Weights of a small transformer language model.
Training: a variant of SOAP for these matrices, 3534 steps.
Each number is 500 + 40 x the weight over the matrix's rms, rounded and kept within 0 to 999. Layers, rows and columns count from 0. Numbers have three digits each.

# down: layer 21 MLP down (transposed), 128x64, rms 0.223, rows 49-79, columns 0-63
# gate: layer 21 MLP gate, 128x64, rms 0.145, rows 50-80, columns 0-63
# up: layer 21 MLP up, 128x64, rms 0.146, rows 50-80, columns 0-63
down49:515486514542403480479497539521465499510468430460532538580517497507518519431475466498489410523482518470478464550469460457465481499574481426514466451465390492439532472506534536570585494515487470
gate50:467508470519475499411485568467560465459482473475441486501479422515438524539517496441531472477511465488520485483520427493421411436395531541528487454539454511489580521490433454508512515500554578
up50:528470499469532443490498441513522485527516446423490548510513513503469498564468564504517427526542452457513549466450506502501494480444510511455436575547588501403518503552590513474550488511522522
down50:489501524493608410551561425515511504426453561484552519495520524567500541502445433429508505477540444469548536547494524488544582495537492420472505484545505523524482507546485564509552488514430485
gate51:534493502525584465475495499490492452545469576460523442485564501517493574512564524487480538536540485459483547447440471473520451510458472530519397483450411394508490569498476462490481484529492493
up51:459506486545459497439475539477532469569529513507511521458448505461483547489474425535486483449522455529499441515430459526509552409484496516535528447502452435492505562592432575522521442494532553
down51:539549527544504549498445522525515432517511528571544505524465532509565516542442483510464464495591517488505479511461498478479405463507546510507526487483439510474501541501482587606551518474449550
gate52:525553480525551510588509468486471515511493488501517483536474487456508482491507544482483548511407487519473521502474452584560513491492413525505516534489466450484591512462492501471626537507498517
up52:474466428488506519524548487467446456555529461461553502530481523542477469543433507382426546485463505571491471556541450570503474495501473450492499481492520533515498543538543484482512464523497591
down52:458491495513536501406565531494580504470539471479492490493493512488493496467503438467449429470516545443567468631499518419449490480458494505498509552539506526503477442504527461465385529501501480
gate53:493493466550512499524524458484545548474518427584540479467487446449491424493519498437509519538542450502471579435545475481414471542467504483481478530503452503467494510451465532527447528444441487
up53:507461538545520508466434474558453435427473570456449522502443511487492451512509551485585512472515438453480461577526480513526478502458460545497433504463485466528512495474539527601504458518451534
down53:468508433472455447484533500587524435452470491480470495430532510429506499528463513516556474487444479542413516396569519480513493493541534490433500459505478462510506518528633465450506445493514475
gate54:446456519555591551541533536553474516483479420467529519436430527481521480493496489469423491557505518450554481530556501555453431503471512512452464503521548588522506501546475464509476560467501422
up54:495574457464496507525436445475462533469504444472517559555376481551563417575472465474461516520536542473511493482518508532467462538507505502508464512501589431509487481503493487500472458498499486
down54:424537423475540476413545487457483518479495472562575442476489494494551443465534521471514562513514406452434445508464526481523503501503522424558476467482532479497503443512530495574526485494481489
gate55:488433476512492474489496519520540571540566516506477563552548461467507470475486552469469409506530456490512492454475500465481519515469492457466587531523559490514506471509435548468492437548511466
up55:478544508502461472483610505524541521482480470507468523479601500531463507555490507451472502508521486465492496589479514479476480483466497493436513489557521504487484570513542504570562514486531471
down55:510464433523538521463520554497530458563519511437488486461490478543472458507474521543474508510516487515513536525511488513462516512572484501499458465469488526430601451508569452486456541487537500
gate56:455501428498500496499494579534490473553518569473524530553487526480473486426508462469430457506527511539557403486490431550520463561470560479505487568496479542472569463488486559498513464533505496
up56:485475572497483508487503381504490511553516430555450513482507509542482470459559559592491440484519579496458447450530476471438534491468522502548468418490555551541522537531444509450559527478497526
down56:466499528472474505479453496618475547410432490505493592561534532477502499485497469427489557504545517541561557531505480533500509528499556499488500565475432481501484527523496454468532448476474486
gate57:470495499467484484504507543528460489483531412443472548481446494498575502507578519455546485454533495558475483484464551438498503534429540517499490565499464499521559496410445502495516484492473529
up57:447477436512531531499477445525508438582556448556502456554472443505514562493483501518474467496559474475513549469460527515489508476523559476496493523496494556526452503487622531515436478515529564
down57:509423506440479511484561477539522457517500424579564498508437454502434499483466471478429492462507457451559512456513432528488423527454506505532496519497524460491435454560495465539543481470586456
gate58:516474508522487506483616541468489531481513400538413554447432531464499513513495421448440540492572533501555465555486496588503415499525469503525536498508410526518494522524551511476487533466545474
up58:425460505534473435522535474528502474536537441458547525524502449490457484451506471495510420405521449525503505496473484446465456547485488506518474450535507511611463525460495432519501501452477460
down58:448441572489565494560427494487506512443442528505565514496482480504533553464568478441422509518500564522560478548407518496573483529502486548538443525511496499543528503505471506505479483488468497
gate59:567510510552491443480531447463527520516488455541500558533539576556494559494589493482554472487471503498549442487512492474481452487489484547472471554488417456486490535490605498408471457434572515
up59:475503516485498469522464567441419499482445482525446513510424445467550498508437471574491491466479515450526541418442417445572446482507553502473547464533484491520536453559448526475453507525562503
down59:481495496497466458520489568550430477472450458518542547514504512579465511466510487497528517550547483574433488554472465512566578570467481534447469519503448486447533471482493531526566494550542527
gate60:551554446573409493471436475551460555522524576553422517519521514509471451498533480506468551523503416547550479591458448463528542510481534519557503454490476497490530513493517481534515505495464561
up60:565486497451503486487432463453553554455522485538449587538448483508526496528476470525521479537425494448476494516406505513482540552508440519530531528553482505424464505547460522502550525590462528
down60:533528528571441533582569456455473463584504505471532514521522533519522555493450513506525547522513503534537501485508522538436452495469512587468528575454453476476467503482575525525509464439504484
gate61:487537534379479515492529500450488444522578507400444490426438522532490523482563517456543498515507577564467481448538499437459536525455547453472493542477523558499497459482556491510493506526476463
up61:492478504517397458453564462444569513441453518542489554512516459531488462529486490446471474520521482484464458454533435510503475526490436525545557427523427568491569529579500531541504460486499445
down61:500522499523418589453393540460509551449549526526497556470490506470428529425544498534511510566475489455539481518491475545517597460510526479440462518525562512543484481440583447512566485533454508
gate62:478513436525504476494515479501560504520527520475525499416478491463522514544538524508440488461480479444555421490436518488492566530465485464579528491568456560504512559444445536507521450543583414
up62:450499491539481478469487532540518516592436515503460517504472520472504477564552600507478486535477411499532448562448531507533535467510493569574481465547443450499545455453480457521559476538473512
down62:567536480489563501471516511598501447515522465483487571534523509472515464518470507491492452481542530484487458464436555515451580468481513481461468561526512586476470445541514446497491533495499495
gate63:509510482555513556490553436452547430530510464502551474435552495577487472529559511498492560416539458498484478486513549510560540467547557542494544501434540482536500499451482528479542444564533468
up63:573525545451528447481494463406461450497504474508516408471524501521516495444509460498505531480554442548558444523497523512483538497430504612508459504494486497474567398517503559482482529551489500
down63:543498492499485547540572513471524482453463481521513504497521435572523450544440470452504499527483478514465536488561505523450495472423538513500547472461501464465525564412568474522513461428538506
gate64:521458532510440529518496471415521485504567514521462565474463568491539548500533512437481507542541524443553522542509486451505519533533541478508485490605454523530485503462467526472504540528436524
up64:488421510520547548515485535476542497530516508510499515569510450532547493582476452444508525449510532492482534544492478482497422506520574523484441444513511462548481538541466547552539453512501572
down64:496534453449493532519564544581429468539526527431519559465495473530473458466532527546488417496540417514466486466480542443468494541493511463537527513451526424538495466518558476521475455478501511
gate65:501525559483484458492479452511580549537512456584496542539471517444476499464497437518421572499548413456524485475499498530533492455489484518487530510457477442478427505581465488481421499510541459
up65:438549466497464490449520562487531483554509514497477479494470475522466526510456607523548417438492529493544421511479552503533533538507463521536557470546501549497485452452464494565546490407540482
down65:515551503497532463528454504478460497503520480535474507511493484498485479567410515440484474516516560483482503345489465416510434499485559493480471480571523469485495471419465443489476460481541452
gate66:411532499508509488508449479490479433561516510468513539473425458467500440532511492501483555530518522453498438459413459439495523517503594432542551413499562468542499500524499466452544581484459500
up66:480501460479431502449441445586503492464493521497547526488514383499520483524433475533454499515447456483462496467531550521473548510511579496515449505439542545458524546456507489479475476522473417
down66:507522484559510486538465534540475466510536431438477469520500507486460519463507555498549540506464508525476561501517439478554542499483488529517558499467527544537517545556540614500472604466500548
gate67:513495475532533450508473443509469443483468507495496508528492508489487592502489527558541530499512435533479479545525464482469544535452514456484588473521536465513443514530436450576501498499502538
up67:553484537461508522563541497479468519437497528546578532495474479469505471535531505510550424420453570506499455513502583511572514517522462555510486498466516499532518513521553492523470545500423503
down67:509451510504549505489492534519529545535485496494569477581522552440538547474523484501468528519532485505574583441520432486463464511448517506505514495533496446468513530443559483470527482558536415
gate68:557571567566562527513559510452497552466504508455524574476477523515454494498548519503475472552482512490463474563524576469495504501433441487452473462598473540445444500456460469469508552459531490
up68:496486566514502561577577502509468545490510490470521543421462501476481529529477554531502470525483478537461536529502372450469469476544491459527468495511510449473459421509477521530507456459514495
down68:403491495502497487523513483459502536466515524505473440488553481516488394515573528515475533502533487447525491499510530547456545523438505606594506440483538413528530468516556575437517486517461531
gate69:454515530498531482575490491506564541551581502507514480490527471500460512540525513547548495465573524484430447543584584477479425477471508509576474513464455478552500435529454543553520501524538515
up69:551495494568493496486492485468599460533484448505451537478411528493516462432495490479501529505502499486543507420509516482526539565478463594419412495500540451486392507494477544440481472464501511
down69:492514521467501491564567508526573491538416476498523565464527474484373536487602513447535519472544574510535508506459486531490457447459487524520528446450463552490431463506505560427534469523517575
gate70:522572511560524488473570511497483514474486537475461521407427475431499482515447501456483469457557400508519461517504463543474518465515515538497505583499512502475485484528500498486503483492533556
up70:509486386530507511516521530478553485463565526477474460519428430500434540530556452507525568426499480470517540477499530496471505562522484480532521379509519524488474499502513497430446530491490507
down70:409521508466447481526547469571479540534453564508568428550524541512544485491529520530493466474532516568486485504513445527561499496506546505479463479472533448565484548531535465549525490492533533
gate71:490507542414532419536469449543448414464535558406510526513497523527476513547461470550463519527467472536501456464568520528484489544540495512453474418515454479474474515491469578482527477473501495
up71:429546458488510450515579450485526416517534520484523498455502483510522476487476457458505504510497501480514464432487505557498462533475476503545437486510377569477446514460499451461515467472601480
down71:463504474444440440514484506516503533452470524564472529533506469496525510488548490478519585454594507476541576569464498575533499494445506524462462555512483477479444519522405467497468549505507426
gate72:491493571514544483546466562519554488486478525445547493503495499432491452543577485535505523582480530516447469512477527499541544474437429495522533481606454478477511519537476508480559457482525463
up72:513526506431472466415480544482508483503570516530508446500468526601477524517513533533590482508504529472541529521530523407467496442447483489545444502538481418518495453558512592515535517499534516
down72:571504519474561473560393431499494486487440498467535517483515487461517455477516500517526450507530482517501616455473524432474541491542457466517571483467521468486496473451545495414526511477522499
gate73:496453543510484486538507503495523465532514427489534484524443536481498550535462522457513483489568566561514442501537502494564442462504472478523520499543488428557484509469552612519497490441523513
up73:477514501478449493403428493485529502496488550473542453515500493519558527537504474516551439452578481529540493508507502508517514529540548545558450498517527482466565463536515518545511498447429555
down73:534463553477512502460488470459523494486491502497484434394510445551472540554559549460454504525494473526505517466436507487476499460525440493554511491438471509533470537538486450432467477500487426
gate74:428456508500489535426523465531539548528567513519515445574541472403416493542483473516493512490473505488429574489478464538465546506460490482440490487524496494476468542491515461492530619533492486
up74:520468504454574540491470545441519519534515549429538544478545516550450487560519559564481524501467516490510570519549529486533479544602531533502608507497498629417468509540490460460471550486568447
down74:508514529506516548508543459504580463548503467400460508491494498433527571525447494516471467617498490480467547501506456561575512459508539478499486511494564465493519536496458551495495551430467499
gate75:584520516457484490501491501471430558492459520495580463510476535501551499551543452469533516541536466511466457491544454566484455501523519486551476591516504441581497470561482522521530531499534458
up75:545479445464470489482542403508532551528464547542512506496519533484469496519495463470482518481475483523555446486558488570457491525513472566468509494508543498401518535477503539440464508434569486
down75:463433580540547528488431491505543453524488492522460527526441491573497524442590450477523534438481515487427492541480466505478473594494517450446466436562533459461535504469481485498457454547491531
gate76:463468465477620526464534482521497597455510482488496414509494463475538473416519538489510482524507466493464499579528539557444460445520557476495502465550467475589493545476525401511509534521484528
up76:495529521469566485466526509470476519530523538466506448444474501529528508482504468423446547497457578437521517538454474445569478457451554555394550420528569506534479500564537494475513491503505476
down76:579551557454499493444483504483574522462520480511531467518517504477496490504514507544578498480439508553471493523485480496536410516525515401427565505567454509492483437514564447538520470499422521
gate77:467507451459428482437508450580502434515462472502403532449543474466465519429627546535451541491548530463500506457555585484510543550472512515461488494490504499477493537512495434534539484517538516
up77:559484507484537567554523476496525585455467489465534448504490573517490511528454487565546487544468484490490547477584457527508501507569481461546496499527423504526537445543481526455428450500500448
down77:493535491510472504415456461491536431571542455476449525471503496547453491431557508463389514485523512511477502493539479541481532473457512530500498457450515543501504491489532535574501571545420523
gate78:515461507489515465507484527537595547493514546468500497519480485474486576509481479456468472482455570486539514521534456481483464528582492529468489582468495454512444490536560438552513456485612499
up78:460497534448576536464451478493505460553568532531498451569459476550468462527501497541478536546465447485503562523496471521479544457466535534510470464456458505489481587550519566550499568455506479
down78:572484485530512470521554468521570484490526497527468495503463577587435571487617523467573534522423484523564507537482496529522489531466533510526509551513531515484442501486509506459527455488532467
gate79:535536495485515456498499491445533499527487452524509522472483513427508483515478506521528493469515525451525464508533578527506512484504525415494487492557562414550519563493443536559468516537465503
up79:521519458509488469508496519496464602466416494531497450508546466476540510538473511468493482463453481557443559513404462514449538474474493432490519460479527500513569533519517468479511526566588535
down79:549454488460564490552474489474597470443521540459488449433461531494447494457531413531458523488526485491563547506471523481553465477514566493484529513425531471478515498497484518551498478492471453
gate80:432496482441483561473461528483487496481513464525476504452499425508464494435461456542456471396519567573468455433530452532521476446515539480526486552561492560504489497489517439524450513464502521
up80:476478429468534396548514457493577520472404508538473454528500483453557436501521491484498506517559465469491528492504527512496497537485483517548532527469542463494448456529469519487472472502450506